Weights of a small transformer language model: 2.77M parameters, LayerNorm before each block.
Each number is 500 + 50 x the weight over its row's rms, rounded and kept within 0 to 999. Layers, rows and columns count from 0. Numbers have three digits each. The size before them is the row's rms in percent of the matrix's.

# k: layer 8 attention key, 96x96, rms 0.376, rows 80-95, columns 0-95
# q: layer 8 attention query, 96x96, rms 0.398, rows 81-95, columns 0-95
# v: layer 8 attention value, 96x96, rms 0.387, rows 64-95, columns 0-95
# o: layer 8 attention output (transposed), 96x96, rms 0.323, rows 64-95, columns 0-95
# up: layer 8 MLP up, 384x96, rms 0.487, rows 0-21, columns 0-95
# down: layer 8 MLP down (transposed), 384x96, rms 0.461, rows 0-20, columns 0-95
k80 112:490555469503483486501497629544552544462474485579568517560429496443580415461514451525527644565450497489476487512451486413548484476454487491560553493542455469480608459525534480469534577461453421481435447516427495515422484478591498463518486448594529519353482529537458538519437488461528471483
q81 130:452555456538576552540440527452517528460453524480537437476474455516469437558542568469499463513496523481532492522616528426590464583451424556519444521478495540487447431432524491509500524591482512509432523539533598574491532444528414421526504476612546439485454458519473492435348468554475430532
k81 121:451463437521525466389487466461476533475487506427483448515512473456549503423570513473544522383466466448476562552529562385532447562474443478464496505509485477497561428425449507626498439528498542540520590567469523491417543590495523472593409451500564512513527569505558513453432413495507512424
q82 110:443501484557517426444531516548540506526487458392473513512447528500494534551470584426581508465534589540468569445537439514502491511466457472526563367473580517490634468531555497449469486441536464515428489422569475484568418538489466554553548515494464542547453577476460523414466559395440530517
k82 113:522531562489418451544643527465501486562417520468552439456471502384573478512549509461498542449470495456426519526477466505553500451437502566483546458542583472490386534443497500493527517527519504510505563441461514482545526458533513505431496443522449493522406580448408458409537615474534438399
q83 113:540418538489482464496449528530540600519518472441501405505477484482482505451490448508487527498538413504575506495549504458597526444498397543544453490470394585446450579564406542522517475531503503569490483541463552414574374489497570510450444555589485498514508521486382551524514537525508557404
k83 107:468456439501490438497470491511560530537531511488471492533636517423515470398452497550548528572417525543582474526407500453601394441494467551585536500492461510460410553543475463377409484503559517443500535494395430522499485480516537551525419444539449461514527552471527462502434498516469555461
q84 102:520463435455472504432474562496592595453530565575467534452385538479518521425557461523530535517488510509433565537510436576488472508590491557466453459520599516507406529510526469521565636444554441530566534463567528453436461514542460513513522435471477593516458488549541478464494574482592478449
k84 103:515543549525463596484494480527507517505426591415497542410521469477469530534502475488525506504442502438520514562662424509488544412492514519569560502477499505525436500567591460557514580542520491473428439527413489541555529627523480534481574558470482555501420411447554531443508535477440442446
q85 106:465542494530500431446537515459481455468634558487519560621626521556511481559501464479432486487522460511456529433421463511429451517512359469360558451552512529479523522553623481442515417460503464563471570447499456510464496527493486524522534570459474541481509501470521534491512482519568545427
k85 102:517545515410480504518503546496432506522529537479596525495471532538476484535417594490484554428424428591614518431432518532460556490509510473461535508480571527551477543484568392535602482493503403575435485486451488555531452439573564565435519507498448524525481433562547498486401573535519487428
q86 118:510525490513479622468449583527459434465543571478482563475585464542541484502472491552515530505472571487456547481547488505593457405541541474482509467480570521547524420364528514465582520518516537451415510579497473532439514423497518452359518504467476535515522378444527462373469487516486527518
k86 099:414511505521509551528506600400402574473519466559468534510565489509493581538453409531533414497452447399431520521431444541498464465483511469459477576427512466573517493505494476640544548483465584556532517511503477487498441503529462420512472419559472565434501539433568479531456545513461536590
q87 104:472517455530506479447545435418531474464436531432376559566500490518460479490499543499575420485463488515448566599488456428548562529465577507473368496508477485506436485495585515541529415448443521511502583439505420594521447432409462490460535507461488499552519572575418475474556512462456442520
k87 104:459571492488471454473587586527514464634461553483512457443402445498504530492485479463527518488442506556560563533536441506468455513555460434494477600445497414512493511489516491546437417458479583508557480471546439547533639433516538451492476502537521394531531591489390552446468492475557555513
q88 091:488464456480549597490520479514483536630536457508529490416560351616491439550452517478564544541481556566560552370551503479454504469516541416463518504467476509483527485546511456564476587578551524484394524544521517542452512498500504482400511467479569553529551455554447564483535520448479464523
k88 098:523478436443439535521553526524473464467457520534503540464535477514529468478592439495605592503531574358569480453421517521441379535583443507488432544546480436550496607464518513469549514463551491565536484542505484394566506487558516443527492420498476522554501591461502589506476444567471471476
q89 117:556495497525512608501420400461523575464590509576453501538508461549457503496524533512528508551480553524473397451549511502429531539580529514478502553438537557555508481516534420461490530623512616579530499444458493502625538550520508464489548550543400534512449516573528582451489487502415437489
k89 115:477508500547463430512510511505534538507494459555441439534554513543406499489426515413472477583543489506442572480549478511374404531517525477568450494508564431503481477488501434562578518587559527564471413463504418440500513570575508490472543486546527447432544594587475509512436441469381542449
q90 119:438508519547634593524469426543547576559486512466448528602543500617518506517507495483543514506513437477468557468555503596574476475549488391579388515500503536500585475421510531509579581439524456419517546461540454488501556504475506509464492440540552544485492437506561474405468485522488427506
k90 103:516460433462447544618470463469536505537500573501572394433550428399473474429549416545576494450542515397501491503463525489507523523502420380579503507516552423575504533466504463537527546521466579513564525450532523483492532446517501484505442568493431550451404471579501473414487423489482532509
q91 112:639547484403484532364527483493539461496538494484506465546557590545489468458445523497398550518488418542489520502526515503438512510518516518453493459587568517430504471485427453481432529487465467560446538477527609405648530458449528521548507562557562490517598506449468514484529494485538551546
k91 104:564499504427413540456530411528516519479420472493544586511549567441540487545388570506440592507494448581441516544505474500504482428492469527560496442531501513465503502505474497535500569434498510566512509541516380509507453498510590430484401547485546461510522393523532575543509497553394600586
q92 103:559466594599564556456538414549505505424523614428572481462373477482523469489520453479543512548418483508396526554454485479476531548514473510523449510563480533425521517477551557488511355537464534435478504481452541501531479518601525513475480524443494504510516434398525492431380491490471497503
k92 109:548503523435589478487503549562447547472461371487467512431475497563524487486549496471539436490436460511438489507420417456545553532577502515503371431649502535546473491464577473504481473503584525467561499517479549582502514483447488494504386500512497512486541531526553454408456546437404581500
q93 113:576403499460491512534523535478563534451546508426398452543443512467495456521473478524490437549470496424453466423477554476448534529465542492502519451436560502412552442478454531420516412525518562567434521456631400540463387612448536563545443460537574499505476513566487542512507502500482561504
k93 115:525519544498546477561568555519476519546454426463460578493509352518443501500461506481453476619492513429507501504505497549580489485515518529588461500514533593376538513409407438544530524514500452496513603454456420539459481530475399459428541480492566491548499530581519549494467466578518521410
q94 112:624509395617492470474512522503469537515511538433421568489460492479499431537472472530516503500468467553487448508511599598496505528624487445600467502489467551462476475547495488515465431514499517556438501498559615432557547584632509520454523441450490442555562547432502518453500533500452509446
k94 107:501547495479456392521485542636558537493444450481388566446569518492503574535526400583503512440554454601481485537419496485552452465499531531481427401521511546484493448468526452562518436544491470492460556568589550522361527509558483547458532466504507513512524555568459486504549466526430508477
q95 105:561487474576531499417501477481530373561572477514545512465531582414476571434511546495512438545616569525462545489522583425481469460510524505507410477494504500495422488413511634436556519481514496550502477505579465484517451513518457506577575512562416521462483467553513526545486566577579535569
k95 109:557507493464514476529416448422498490631514495539535570534537524525559550523392555408493464433556509479365585535481490497528507443537526491503435515412514463512464459532529447463513535472481484483365594467428512524538518608503562457463484524510527530564469470494416569491506498462578442567
v64 104:564434530481406536442479485413563496473477502491474464503573540541575469558447496460492487597460464582513566552420500506578428554574492406468583490567462519427512542529560424527560517478471516560462480531468529467470508544445566531506551490453523525441497634442519552522494491430600590533
o64 104:457520486461511453424421530476481550476497431519528420562488510511469518504493515496496439595478538376462479469569434440368464560361428537516494533506529466574463497462418473547451448516460523478535504503499450567549476535446479555582538572515492443521468571594539572455490383500478459485
v65 097:592539494500480463420467558434467550506528461498559499486542547549427455468532606556511493504500534364540533524472540505419456541502541588484438477435549508504367475538526534422441429594459575471483503518453497502577509537403528498569537565462577564477515510529447511492497499488387526555
o65 090:496462450524502553581471538437498415550527492520382528418471547464561542529506475632564463523463517519476440536488493515590542514504497364535482483423507506526582493472544480468500520485584492501468545531590517502366392510588507525438616480470489474482485447464552492490468475561528468435
v66 095:623530550435456428499498449506552529527431395512504454610524570582474513544440420547515560418480424431578529565482428461511503511537523463529527564495481478391474480535400510514553507474471470517556477526467504500511492523479523492492490508538498437418454608490520447585575527485594556438
o66 091:418511453523454565464488407523480549512536520434500473397487437566506505498525562448552488561470639461420512443506530469440547482482434528431408525473430459654443465503480521520509476512539548569517539548523483484578502520487473424444500440469424509539532457549405472408475458508426485519
v67 097:536433496505405602370570432572457515512485503521520471492448505500451496403519534457366557591483436412534516483458530564548543570532462514515504471474443570476469494505444524554532535479509516552507479558537542464455468466461528463482498428565568470444575393414510540530530512426485416502
o67 100:458558515471589419522520460423476535403468433488440480496528525502515581505546525530496480459427591508531539439530462514480520433407501478473556475586575448388538444505538463531473488418546559406531499446511431524550541570559481537451569472414492496554499458543462441533616566457435526499
v68 087:520478504534552531502595525596461460476467501532471459474521548484502482438537508554497449526520358495424535456412450471522394494591540591569512564516546493506497418481558475506482562491506427519487361477515490516483363433518437466537486462459507481536394450521451438506435565554491506528
o68 091:385537400490529431449474432463560501552568519475493537476547444403477485583506549450461538350532536446639483466515573572452571497471508489524536464512516449418458501515534478443427520484618560467514487519490573554487541522460516485515475436579458453443549538522508542527463528542454500510
v69 094:500519532593510487536564485630444505422483425499447526504428444468510536464457503507578522467521460598494583548455457513556452536518496577552566575494446502560484415424488529502508505550439524533528571495428475443569411592532483460499474463568556514518498446558455486499410434411570448538
o69 097:497504468569414448442471456481438556513472593499563520559450435461477548491526530477445542422531536448620611496499485526552493514439545440537525508470402447497522599450423491503537550426458520400482472480533544531475491435565449475514448486529397477582475498453432473395533469525566456475
v70 101:447443502579505519496484501468519548565474450496496464513403457446475516454563553489479498532424543428457442530501499588498431524409481434525473496483547445570480523596427550523503496491518499560454522605519462479501518462567439409529685577492514576517570430516593513529517512495456571541
o70 096:581595431621434505462529522504501472454490496596475529520505548443479439568452547437475502511410537501536511424487431573479453559445559424478531420530533510417510581568552416516494440417557450524495472419487547393499490469565491566443513471457462578525448481491482522511499463476544533574
v71 092:604468491543518493575440535489468505481500582484435549547481508564437459455445509598500486563435578510449496555431464419447435486525471498514567422581554455457483428474404554426569439552521436476513538499557453528469483532534496511545467526491534414555423520536565495451567535518548545627
o71 092:461468473476508566411549548440549563575482456480543486452424486445495422453607532447511523555514553568506475473581565424594593500507498449601448505539521455550501593493559482506533441521418563501437495501522563499491511550472508482502501488569506568530529610519480575514470559502485432378
v72 086:467547530483528513537493490506490432498407449481496477456538512496505438443559489421440368440553585462468518592576584510570549551493499588479477481487445497469447438444504451534560429445519514516461502479558474526531526416534610449430562549533597564585458593523537514462504509549481575530
o72 087:464400496477512518498509494543569517556556574476554496486587532497531479455403476531484610462387488600387436418423458534512535542562521553545440465544539535555528485499494416504537529508549433465523494551495433443519510558483410600546444474552439463440588504491563556502557513492493520516
v73 083:522480489638556495468531488426548460495519494515461551517551451515550500467495463454492478497463541581520503519481473489317518579520508569595541487585527456409531479469500491546417521413556567465549534496382457491487507470565508445481514464382526466417428515480452480525531528576455480541
o73 088:494554461478512592452551478488562598559631521511464463495435526556420445481508456531515438545566475436551522466589463478629415511521458559489541480507506444509500420568573430521544524526504458520428527608524607529513502478530519605478483565540451489519517472446508531444480485439514575483
v74 103:440510486478528537473500552546444514543532575494480550478390486452529546483516418420530484441448577538481465547538491546487520522376564466515452469517549559551539495481546548456506500457548453491564485511544485430426439455484511509408466563532444557572331461480554595482517390521494451555
o74 087:554474502584437424563562475504496539528389450421529542563540550503477431570465533433420589508525419550475525449467535372607430572512539579509573510527438526475514458500516481558485505534512536560490506520478533460438485490510514534546407444467525536555514532538501472544447602415477549452
v75 107:529622529527421552483493536541497465454421504476456447435566476542579565522464543515365565621507551506555424502564437498464419562501506490524480550543479544561532537546421475509534603494486549436483465482479465472425501524502498466526421467622588472444468491440538500485466498499531511426
o75 106:496468509465425428404448487494539624430449462453483554554409548505382561425537502515570455424472418495429571502529455498532478489504531506419426475413484429463477534541530470496418418541536521574525554485508405545586586498487505556449539533455533449511510473515465467471468512519465562499
v76 099:567424462500542484596505469550444513515442574485446481494527481544485531582505479530489517496527503464480418551517504545525566474543447528411470461525478486532338520437520544438438437495506605560443573521465492508387516500448558463538516486502514535615539514455464394463486451504479364536
o76 102:468434525526512545506496504438462449507507503567522410491488472474621499402534523439523508528479527481478501463519416485530402540492595490508539542390440446409512587479489550508548546511534561378597462533382461486489436512512527586502583571495539532478607486446488515564560509497542520491
v77 092:390501513439436436477448531486461551526597509604554468473455457503550482487524534506574426461535544514623477475477412461545503441542525451453466574542494439465499422424566427510456467445630463513473465572478495497541444525507457529445429494589466531488451465563460543565548525454540500441
o77 095:472560498585529519535446480607543469550470396446515537428500468522524525469481488495500609568496545548461542544453513498455457523490497576584517509471460580462535464478482543604476503518486572453535541529497547531451623473552424382504425506481620454559505550442489474524402470485560468556
v78 096:555458401479488459431558420591550507480473552462484537500556467498543491531567483506477408490521606495451446539530553608551569563464478543496456511495486472443433502552585539605607477476442464509460501446501405601537494497492528452516509526539476485594598482521547518528507462426558530574
o78 092:489502582474530491530447519527569561453539531505505472512552535446576387417390528553456493573505414604610458445477448554511475480452495468532504432455453567481434490472419429473488452461432516473526469530481515484588498614500436563518457493477470488489499571549519403465549479545444574470
v79 107:468534527445516536467536508459525529502459526418511455564633491503509471497510481439452445471434589441514458586563475565561516543465482476463476524406576589542502520493516509548620420476432460509524516535451499465592524527492518428527504496511425504589490487661602516468429510462475462462
o79 090:602438555472420446480523446566382542521476537415550517555499487540551462499440503577529460605405515492528487528380467530530566530481508502426525447528495507591527493617430508521578539483486572434479542440533505484499531586557513559464540484523533457501458521381515454520474474534535555517
v80 101:441563499548518533537477507565424477495507579522465514521392503448428565508524532395532472509594478536464530525468476641577510479570449581518498502532536482489559517477597500449460525539460501506556426457421493422411498530466530546384412493406458571539465530514493501471497519558442438474
o80 097:541471478482483505525548498357454460467509468546499513531492477611443494509480459559490551473524497530567457460575592510514424571494614507526541532539528496475423476507374541476457555508515548506525469525549502503465535533445524456596568463573626424470439424539429582546506523522505596473
v81 097:449483474430549546520460488541531488473553498603431458488395460481488527486402452400448557400468579521407525401506498493553434497548507497491546506513557477501538529576539539558522488462471499535480489578527482543531564469456521523386477430458426568468379426447466535522422499487525575487
o81 094:610516435501418429419410434450440415550466412495537565509564567542405432513536551501523459493508467530513568470404503482411417496485508568484433522468481539440475555456529431521585481504543475457442478437538502458551461531466515472541461615597573492504528521505475544476516494502502431527
v82 096:445429486566449502460429474485551607480496538591489438468463533444504488482536486523484454525512493476528455584475555505481629556405575498444522412498439421439487606536396443378432466531495535458564522450553529522554526511529531508515523530465449578494485420550525522538444441569499504510
o82 096:571533520390519590513466510493477385396476616495451473517535520508454490475467540465488614506505447430341480444553542512517429470420399449530488441477555504474542499479528444512496427517505551469510498457514534471464545485591470535501530467426485527553453468422496460443474558448479547436
v83 100:485593565480567508465486556520489528479378522485572529507586525412440464500480506455516395526448498574472384509500572463594508481474494426525441534491505553517487535531514440515601457456446556543462395516530490571500449428522453476497457563520460493601475541534561475481447629473483495465
o83 097:540435551516538500532513436609518513440569521509500476531346491483479473504413467443438524505564480519496415494499494550411592549533461567503548483518497550479542523552516499489494433527541549542589530480492430546474481594434512632514491461534512488368472483482544474596514402529522436493
v84 074:468476548524454508494468505489496506452471547450506467490460524475500549576515452444553519529542577467454540456515433451467486606463513434445440428370568517491483534500493538514438383570542420453424572474482473434559499458523496536550680509510434525535515631455451501485469514462473515542
o84 077:476492476584468609526473575466434593511434529486452530545531607438488466493460471517592501520503408509503444513422482580423474565547535411498474518496519558594464584566521522448533547485519479504538427465503481541403578429457567501497400496477516536531451462521584588537478469538516497444
v85 092:411432555531511477565494438446501509529510496616541491560589424542469524398489448497518544457526470403465563504474446543438436517457516477472470566509512518429464569597541479574479459509538521581490523508486473563527537533537464478469521434481509546411463606455483506587477513434559359477
o85 091:433531528473410565466506498485429482431539553539479497485548545509515548450456530512560555450515512480551551526455495398541561441460554573487513364513532540636558452415445512498536488498542449465539464539436604491492497448514559593423547550553551527605539494535500494526490425429487501556
v86 093:548457449447492482443516498540391608536472448506542576472492489444398496525465567502509571437583513459477457531528528572557552524537464504448495466498402482566454502480468460532415508438512449573517521450471433404536452506542474489572460506484489511472535623587490493523525447364588481477
o86 100:506522539566609562555496484570455490525533454581528428592496477545487514426487544500498480544497511545496476503486509485580518507447533451539561445462474554536557495387451603516556512421497480417653514482475487464471465461533393416519512475553483412471472388518500485417498485533442521568
v87 092:529480492521488517485459522525498433571460375568429483506489607500418549469525549604562466503461391567504522471491492430514404504504545569538579463458436515462491511441505462392495450623502447438486403487474507558519500491465523527386506498505435524480549449505445562455457489461546540554
o87 093:473567515536554357428535571479447503411515630503486553476425511548542481563580547473452524465552530510505460482495507468447542601499440454532429550504554539551468547450473469550459512478599556494520541524536474452488528571616479476577496438614486483455539516456498532503472506483494431415
v88 095:556406548517461453505462491440496424524463473437493526467585474541443570563521655522522546488506414446556491522478455461454474419528443472483504568446557488564555467457501503560508468595448511537565538478437482471483445481472530440557585541635593447452502512540498429510507542487575491545
o88 094:359538512534483489462514571525532529566569526506510537410475534463565438468521446453463506470431594478490551516521458448583521540552617513464466507516533503584503490512535583498497468372483514482483447499559411513497516460516511418386483498464481463461442514481500491493424522650519479589
v89 096:622522499564474514472546505490460512445493466470479541562538594507547476568500511539496502489487379471504446419526497503483518479559541487418499473448440519447476488552508538611381437446556450519508563441487507475561416487514544516578467443623468536467462583587544522534545521462400567546
o89 098:489423442483622486552448510578514567467479493470506478384498496450444521439455456453442477531525498347597487487563504575542497503479457490498546474521433563551464512536517557490624536504518469506483486526532554469543468602500497483477515448537521559538562387514610497426492551579524523538
v90 095:515463529344459480425484514535539534502492477496512385458531486538534551476488504453501611514430490535584486534461430525422457532437509427532453515480564540520499519524451468522509538436501509474559479534462527423488392432427544490525533526447567527421457581507456564655461450468519430523
o90 090:441523498586502475545514519424506492586559527443446529599570496505380462498541578538473430535521505429475555507541516465550512477466483517436493439460465476512563391536520445572437508480533578544585525520530498537441508443547516515394440507469493480614540500599552438500501369502537489509
v91 091:557511502611552524494485486411587445456490443516557446490540442543468569542485556440450563457548475448452492536489508354516475449505528545425500565485489455458454517628431562502540499512487422558466510542548456587458588452549432550491534499544536564417547448512491529546509553474521440441
o91 096:503433583491470484433504409543460486413483506557472455394477569485531529472494543494596391425381519500573521424506462521475504412518442519514411507527512647534504579470523443424450458534590440478493423466500524506525466492428524457455513481506533456514522501453485521436435524490440514561
v92 115:503497472519488488571487548540551560530515379530539530521413532572441565447445532538605512431471512532574567422476447482504574479528496483500505522539438375444512476514508448514448521643548506395422557503523509578482518555441403497500505468548447444454555517531473534569533562522443504501
o92 103:536580517525489493432454616506406508430467568539481573367415519523568528509498469549484512514528536501410459492540540543451422360542530507539495505531437526511363469481456522528529571519468540541506528457508557521443477475611462440515493409479520526483503409508567547506543466449522489488
v93 089:448549571568488492467398496421597451467459433486404577481423546613532472525518519454518461402456484528485446506541470524541438477476492467534552549505491485470449541493442468450491464428437500527515544437445596487469465484497477486463475563549524483554600470510568471373450445446595550539
o93 091:475461543567463492448498537536518538444443560616518479520493480516462486510482491444548527610523534422505521466500437487482543509475489586380503547480466496521468547461473445557431504527461535492433433460492503373448589487508384530515517427445472475385459504524522479447545634555572477439
v94 095:474519484568534464531554516635455489549506546559448562508400460532554527507492544561478511539608485521466488529500409429406539493599462532536515598510506448513503537494418377515452549489573525533461568471542493510461429512503532424518396497424464494501572488538444493473590435498515462556
o94 095:439577457521514527568448497525582492534478472545490464537519505537526503450551625501535493496602436463572507490573524518571538464505516509533442458523509430549548465447540551497479527492469551395497542438395462531487605484410446539557510470501566533463526395427522474497515546418611575575
v95 077:502557429516491534476587481555536522458499546590509478474490503490465459426529483550416442511518525354546441443545494626516441527545574528551512477534539541547422466404516567431498393516556473436535471515511495504591438495506519501479520506498509526570459508536547401448473499439539630466
o95 086:516541459443557488516494432515515522538502503521515560471492429494458445513569534472583547513486534589538456565449526548503602519428519442474482424406455429483520559501459554467491530481600478540430517523536527488515613546527372509514450543494498529548615515579446558641465518569526502454
up0 080:537507528482489441500562425510529535485529544540533520561437514509506505445521527358518522352534534510451450621537555533490509481475545466535474480535522523467462482505463474563525433458511423472403464477455574581522401528574503525486507492456499520491510380452397524544531567479443627543
down0 095:551552449416473453508399429580541482444502439498543499468454463434515510551432509513471517467523545529562591446462472609447523536509472515537443557539440597547449506536522467542512435481530443515495426493446448430535503506383547584533452569508552491570541424517459558470478448635490487499
up1 121:526557436570473504414475474534498490524521504421507466540523519525547366520479481460472477480486535488496523477517528480489498442591604601491508436479620521563589543522493466541462466427509566527503534476493487414476503492447471544410478441445598632427502494495568567460537378554503500509
down1 071:467450525519575555571448443489497465489432493435538514509535521505456624534491557574535442500473470412406510452483436454446412492405467501493472433456444459468473497489459524551501601478431463424438532433469467624476463492525462555483528482495423426478450471594452476508496530533491530375
up2 094:537548435505460578497497502410453416477537499604458623490469585562472532557463481435433501488466452500384468584556437560485575576490516454472549531530526396500504500495475509546458559499476561482498585499541574465478578505539571458422543459478428520513445432494522485553454459497532503591
down2 100:544500592506525511556557460476495486425514539493503449523502487480498461513501461504485482472377466551461545423448588467510507442471534439531481537333507602467480560498434504583523405467519534649451465513488545568506478555508603581504473458470438469437544498563428481578492489499510521542
up3 096:459562582474485461555506554500489449422469548546452514457513464521574502516520577543561480571546528514507509318455569533485491505438521410498427482538417475486491524474464458446491515546493463486475567557478524498388480494515504480433471444538403491527476420492480478514596487522488573340
down3 089:528493507547459498472515500469473455592512526516533452571463553457485507432426397481445499492402538490464439626478454451536549495531465542489552608553556566564537436445563467540490465416400534442579451490446487411557465511437526489444481591517504546416461482498515517467388533471538478512
up4 082:461463480474543494600488510423379452443491558506455547510506446546506500506491512450551498490476518470505617423532471454500481395496493481472524518557513443461468455565525496420569470439388537505431521474539589475444525611525505460422520624492530517505563493542407569493455568510527548410
down4 100:453491576642531461504626491515523433496549592533509488487555569409475485518494496479541414468394448492491601472541417612518535447527468569520443504519466424402454566421505468500465532550497515500547529475604539492513490543472511501523467483546465434541498497501468432467429501513587527530
up5 095:516445482540503448533485542496477416453550541483563528428479520388503585550476528474468460645567485482527528521537464499521484479478491424576513524440472513494537433479614493569490466528434449478439525454433533502424487521505523509483399443449556575464532604435538460659541480534484531483
down5 104:477469471507562482589484512549416494479490407538465515517400576469505454528526536505470549528528416425504537441542536417610508472405496447419513527509570490430476519567510483572521412468633466584518449453559629460447488462512560534488571469476507534472511553480468538470425537523457502507
up6 123:616431488408434471478482481412432444477453437444476550448494560505413519413487448487468436539520529518434553516496425517469507543527532528475571481507463406522521467503556434489538565535479567407533533402532462530505543491498530525547474562591562487573521549460545572514473534589567590558
down6 113:629419413481400564485515525480507460469488465548488473549490524455506473522457447577512476501500451532473571519450529534486483507454521632424490567496635386532560488418548462492418572537558499477481484499525498532573535498487412573489532521498457478620509443512489454485452476491533551584
up7 101:560426494527499473448579478534520559517430530442512486459507532399469489469431550433455377453548375446529551526511456488464524441561529491552530481420557570599604531525499433479511576577533468545532506558488482470541475512434514521477520538508499541546473442460491412434574469486487508628
down7 109:539496469500512555458389416413494499505441534521534506595578438452479531526555548524479420524538390454498491540478547500481541471481511526435544511526506544509492439508398427596462587455497475625444451475468554472521472419412503513413574514528518470458520553493500470444540539453585598479
up8 091:478474497428531386490469541497537543533479420491514444496665493507554538606501518515434436483539434519524428413485659476475532513468520504504457495498399439442439465497548561518484477446479560458498471455560608630441536536468546512452436504507519497489465549499513541469460481522523477504
down8 101:497593500472458407471578567423505502503499460483531551588508521458544470526611528474517443604568483490466517570483520526431368460477477450598516449513533582447517423452587524601486496564456547501476554465440516451491599496467499426553539477539549549468489496517584483507473546474530430501
up9 083:550481450605536438476506512507547543563423516500485541577560551465487445629500455521528481473551562461537492462459551522445577524451614476500596499486421523516520450488513433490446653514486509539505489459539510494549521541548551567584455430501552475537506467475451431546557554428496548403
down9 078:523521526553504571498421462499435515382513436454458511445472448566556525577564442451542607486536482493498531467547605494442501487552436493539424439528504533545473499495585524526513462528518504454505425556442595583473467459458402445473534451499525558517447536463454556487596564381482453516
up10 108:502544536521550477556427485463524566495505463526417436497508556374508468539584471500499567467506492445398511485420435535546424581468610466457531494470468565469457493404497530517581600490522508449472432504595529518565487542495507539503568447476441523479394563552384513543467451486496494514
down10 107:448458461523524514479443417549577541466501505580499574510542453579477533481479523521553418444418434466575565463491506458613502504521498444528514513500570519382541444525506574467503554621517546515399453514457396501546488555519484533595508440500493506411487459537395521529507468510421524550
up11 106:446510569509395485536532591485643529461484507459598541538562502517474449513479494534492470534510586569481483560517498441511522498464476492543406472428469484492444481526497461491556463475405536560529512566542432607422409487497544476486541490508560567540435433438482487525540451556631552442
down11 107:574500525512480368533610450598536509452425581485547449485514531451503465574475487515525544474420599465554459457570495501516588478502507396512432488496495472442425436517518474460533444475540424542469582445519574427520483496544498526466533492509570461574578493533522510471556416595558518520
up12 101:558550499572551487547586581498606380555531622441499438460447464536476487524471545452521423449586436483443467558525532604483558523499542481477453548499495474507496484478488477460448553444451553593519558475455501510493491537441438517359492456523477537474452569553432529446488435462533496481
down12 081:535447449469493442534440494472494513476493459510503485429494486495421507445549528452487552525481481437536495537536607496528430649434424493395406457388486603489495554543380520484562484507563448453530470539550467491435516484565495518571500541463496491467564499475549522550455616572545512452
up13 096:449490569436591517560498651481520406505475508490452534499520532430493495474579554475507560418488481459511593448552477461438533651490497592481453512546497486486449535541458516472502564509556474436506497513430498607508518589522505571483490556567533550501404418458442496480431534486542512505
down13 082:501482420559470506493553452563519590545515448539449492395483554390485537493402482520532502476450486523475369538451474513537459453448488368523435528473516512323481490470528470517561506451485516535484524398519452465485507489478516436523484506523450532527507533579412556481505513473374503473
up14 080:470551516516483469585473513367472462525399524555413570460564547660458432491505441501487400566505448462530464418542521499499488532434525581498504410460534576476528532488516487448465564488513497550570517577475437495517434476525525508481438474486480540518487454442586521500531554573455588530
down14 100:498489494526451440514475527444505496573345486517476516576462527495432544504552444546432428397514483506520544509550482482531515467490553544494586419516490494498456479588605511524517539476504541498490596540556466551501490529439563576517488470572466439476406590569486432497527462621446487603
up15 105:550575478475542524489497536542465469527500483416468538531540500517530552545484449492405543546556572397429420498479545478556509570517569461433537554520452454491469422537502531483577512400489530502470546616569481486417507496480513391430514443484511449384455518490576578489418470495583468440
down15 094:517491520508551421469527594453539531469534493517550508455495456520507464556607528450495399489545463576514516535519506592380468383533556582547569447456507532564473512492479522514499470533474534582522484485563509576433494511432431573490607522432512493449541481493526445467582471485514626581
up16 080:568443481511547560615459515504424590550493442523500535464504449537409482512530496536490511578526493485548499524442556492528477445565438490460473533561566438408368494533624538478568543424442468459471461406549471514497547605486483474508472499522513439514493463482539530454483440466366458522
down16 081:543546480521522577452554523513535486558518468473585540438547526439502479587497509481544412553458486508509458561443604426423548482563501387468545535566455490554468501545488510532448565504459562468465502500513342381483447536530576482566499510547427472595481459429446537471470461516475472454
up17 072:587443564578514459483513498465488478488546582535468508485488551524483527555427473498538544573409466480563556485593573498462477437496526505523435438575497576435536581486472492537456499512523502491436488516612508518396442466419547486488482587474458461436513517377513385446488590545449506443
down17 086:501474442485470523525493604532641499496507448538455472515505491431516465500385533505580458500410495453517541461511527577530570505507491508639554424521397481543458444502545478493470534558564543508493434514374540480569527409507496440541553517511478499566419511552423566524450497453467548530
up18 099:554498497452414468528467507464511452509503414518500574512472544541530464530472425557586474504591512406467533536459553592522464577552472511472474474601654577453493546545529472515513419445519546535460564534492488556530533552501441461477493560369514462469497518484535518443496385576465514438
down18 103:448468531516536470482480488445452487515508498425539553557459477476404480507532571487494576488468534603465432457448533458528548425472503515468484517555547515468570511419446471517573454569566563558460454507447519486432475547581605483420520474468595542531610527634405465504552507465559557482
up19 120:436560463504516507545523511492467443544465419409512568483481422499461524505601566470553530627488558526488521503502490559619525562451554568438424534386402469528534595554410490533433575546480522491540482484468459493461500496456521409500493570461403443520545571531462477500510497487538468490
down19 105:574592530461475394498508523546557512503490489545542461430510457487642483504560492570573472451502581459534497553490510560444554475532509480483491501499517418483539515426567544494466448542530613457469455514530401423461484487494524536387536557435499514469589475615422464403466517533529527522
up20 109:566464550426512578562467420483454462454502502426465397496508456589545474573496551482456501452516539380559463440551556537544542584391474529486525598426534407411535503535530473542512474565470576445465554477464515526576554563581543546448503506501511532509542524535486561447525493444491518540
down20 116:527398577525461467459566444467465498479434457456567424574470414523534543572426521473482453569489525532445503428415441413524490512584484470469524484462572511607507467572469493479475511532588522551439422557542552443483469359603458539489523466450544513499474508479495469556506439495491451532
up21 107:612533402466421549508479478496480411489488453487460469520591600508407458575393587490438568567501499603565457490494531558477497492504491455564482443494490522445509472457495424529521475447501518585434445437532586413443498455473412573534500457509487413462445509490540451545510509529489493508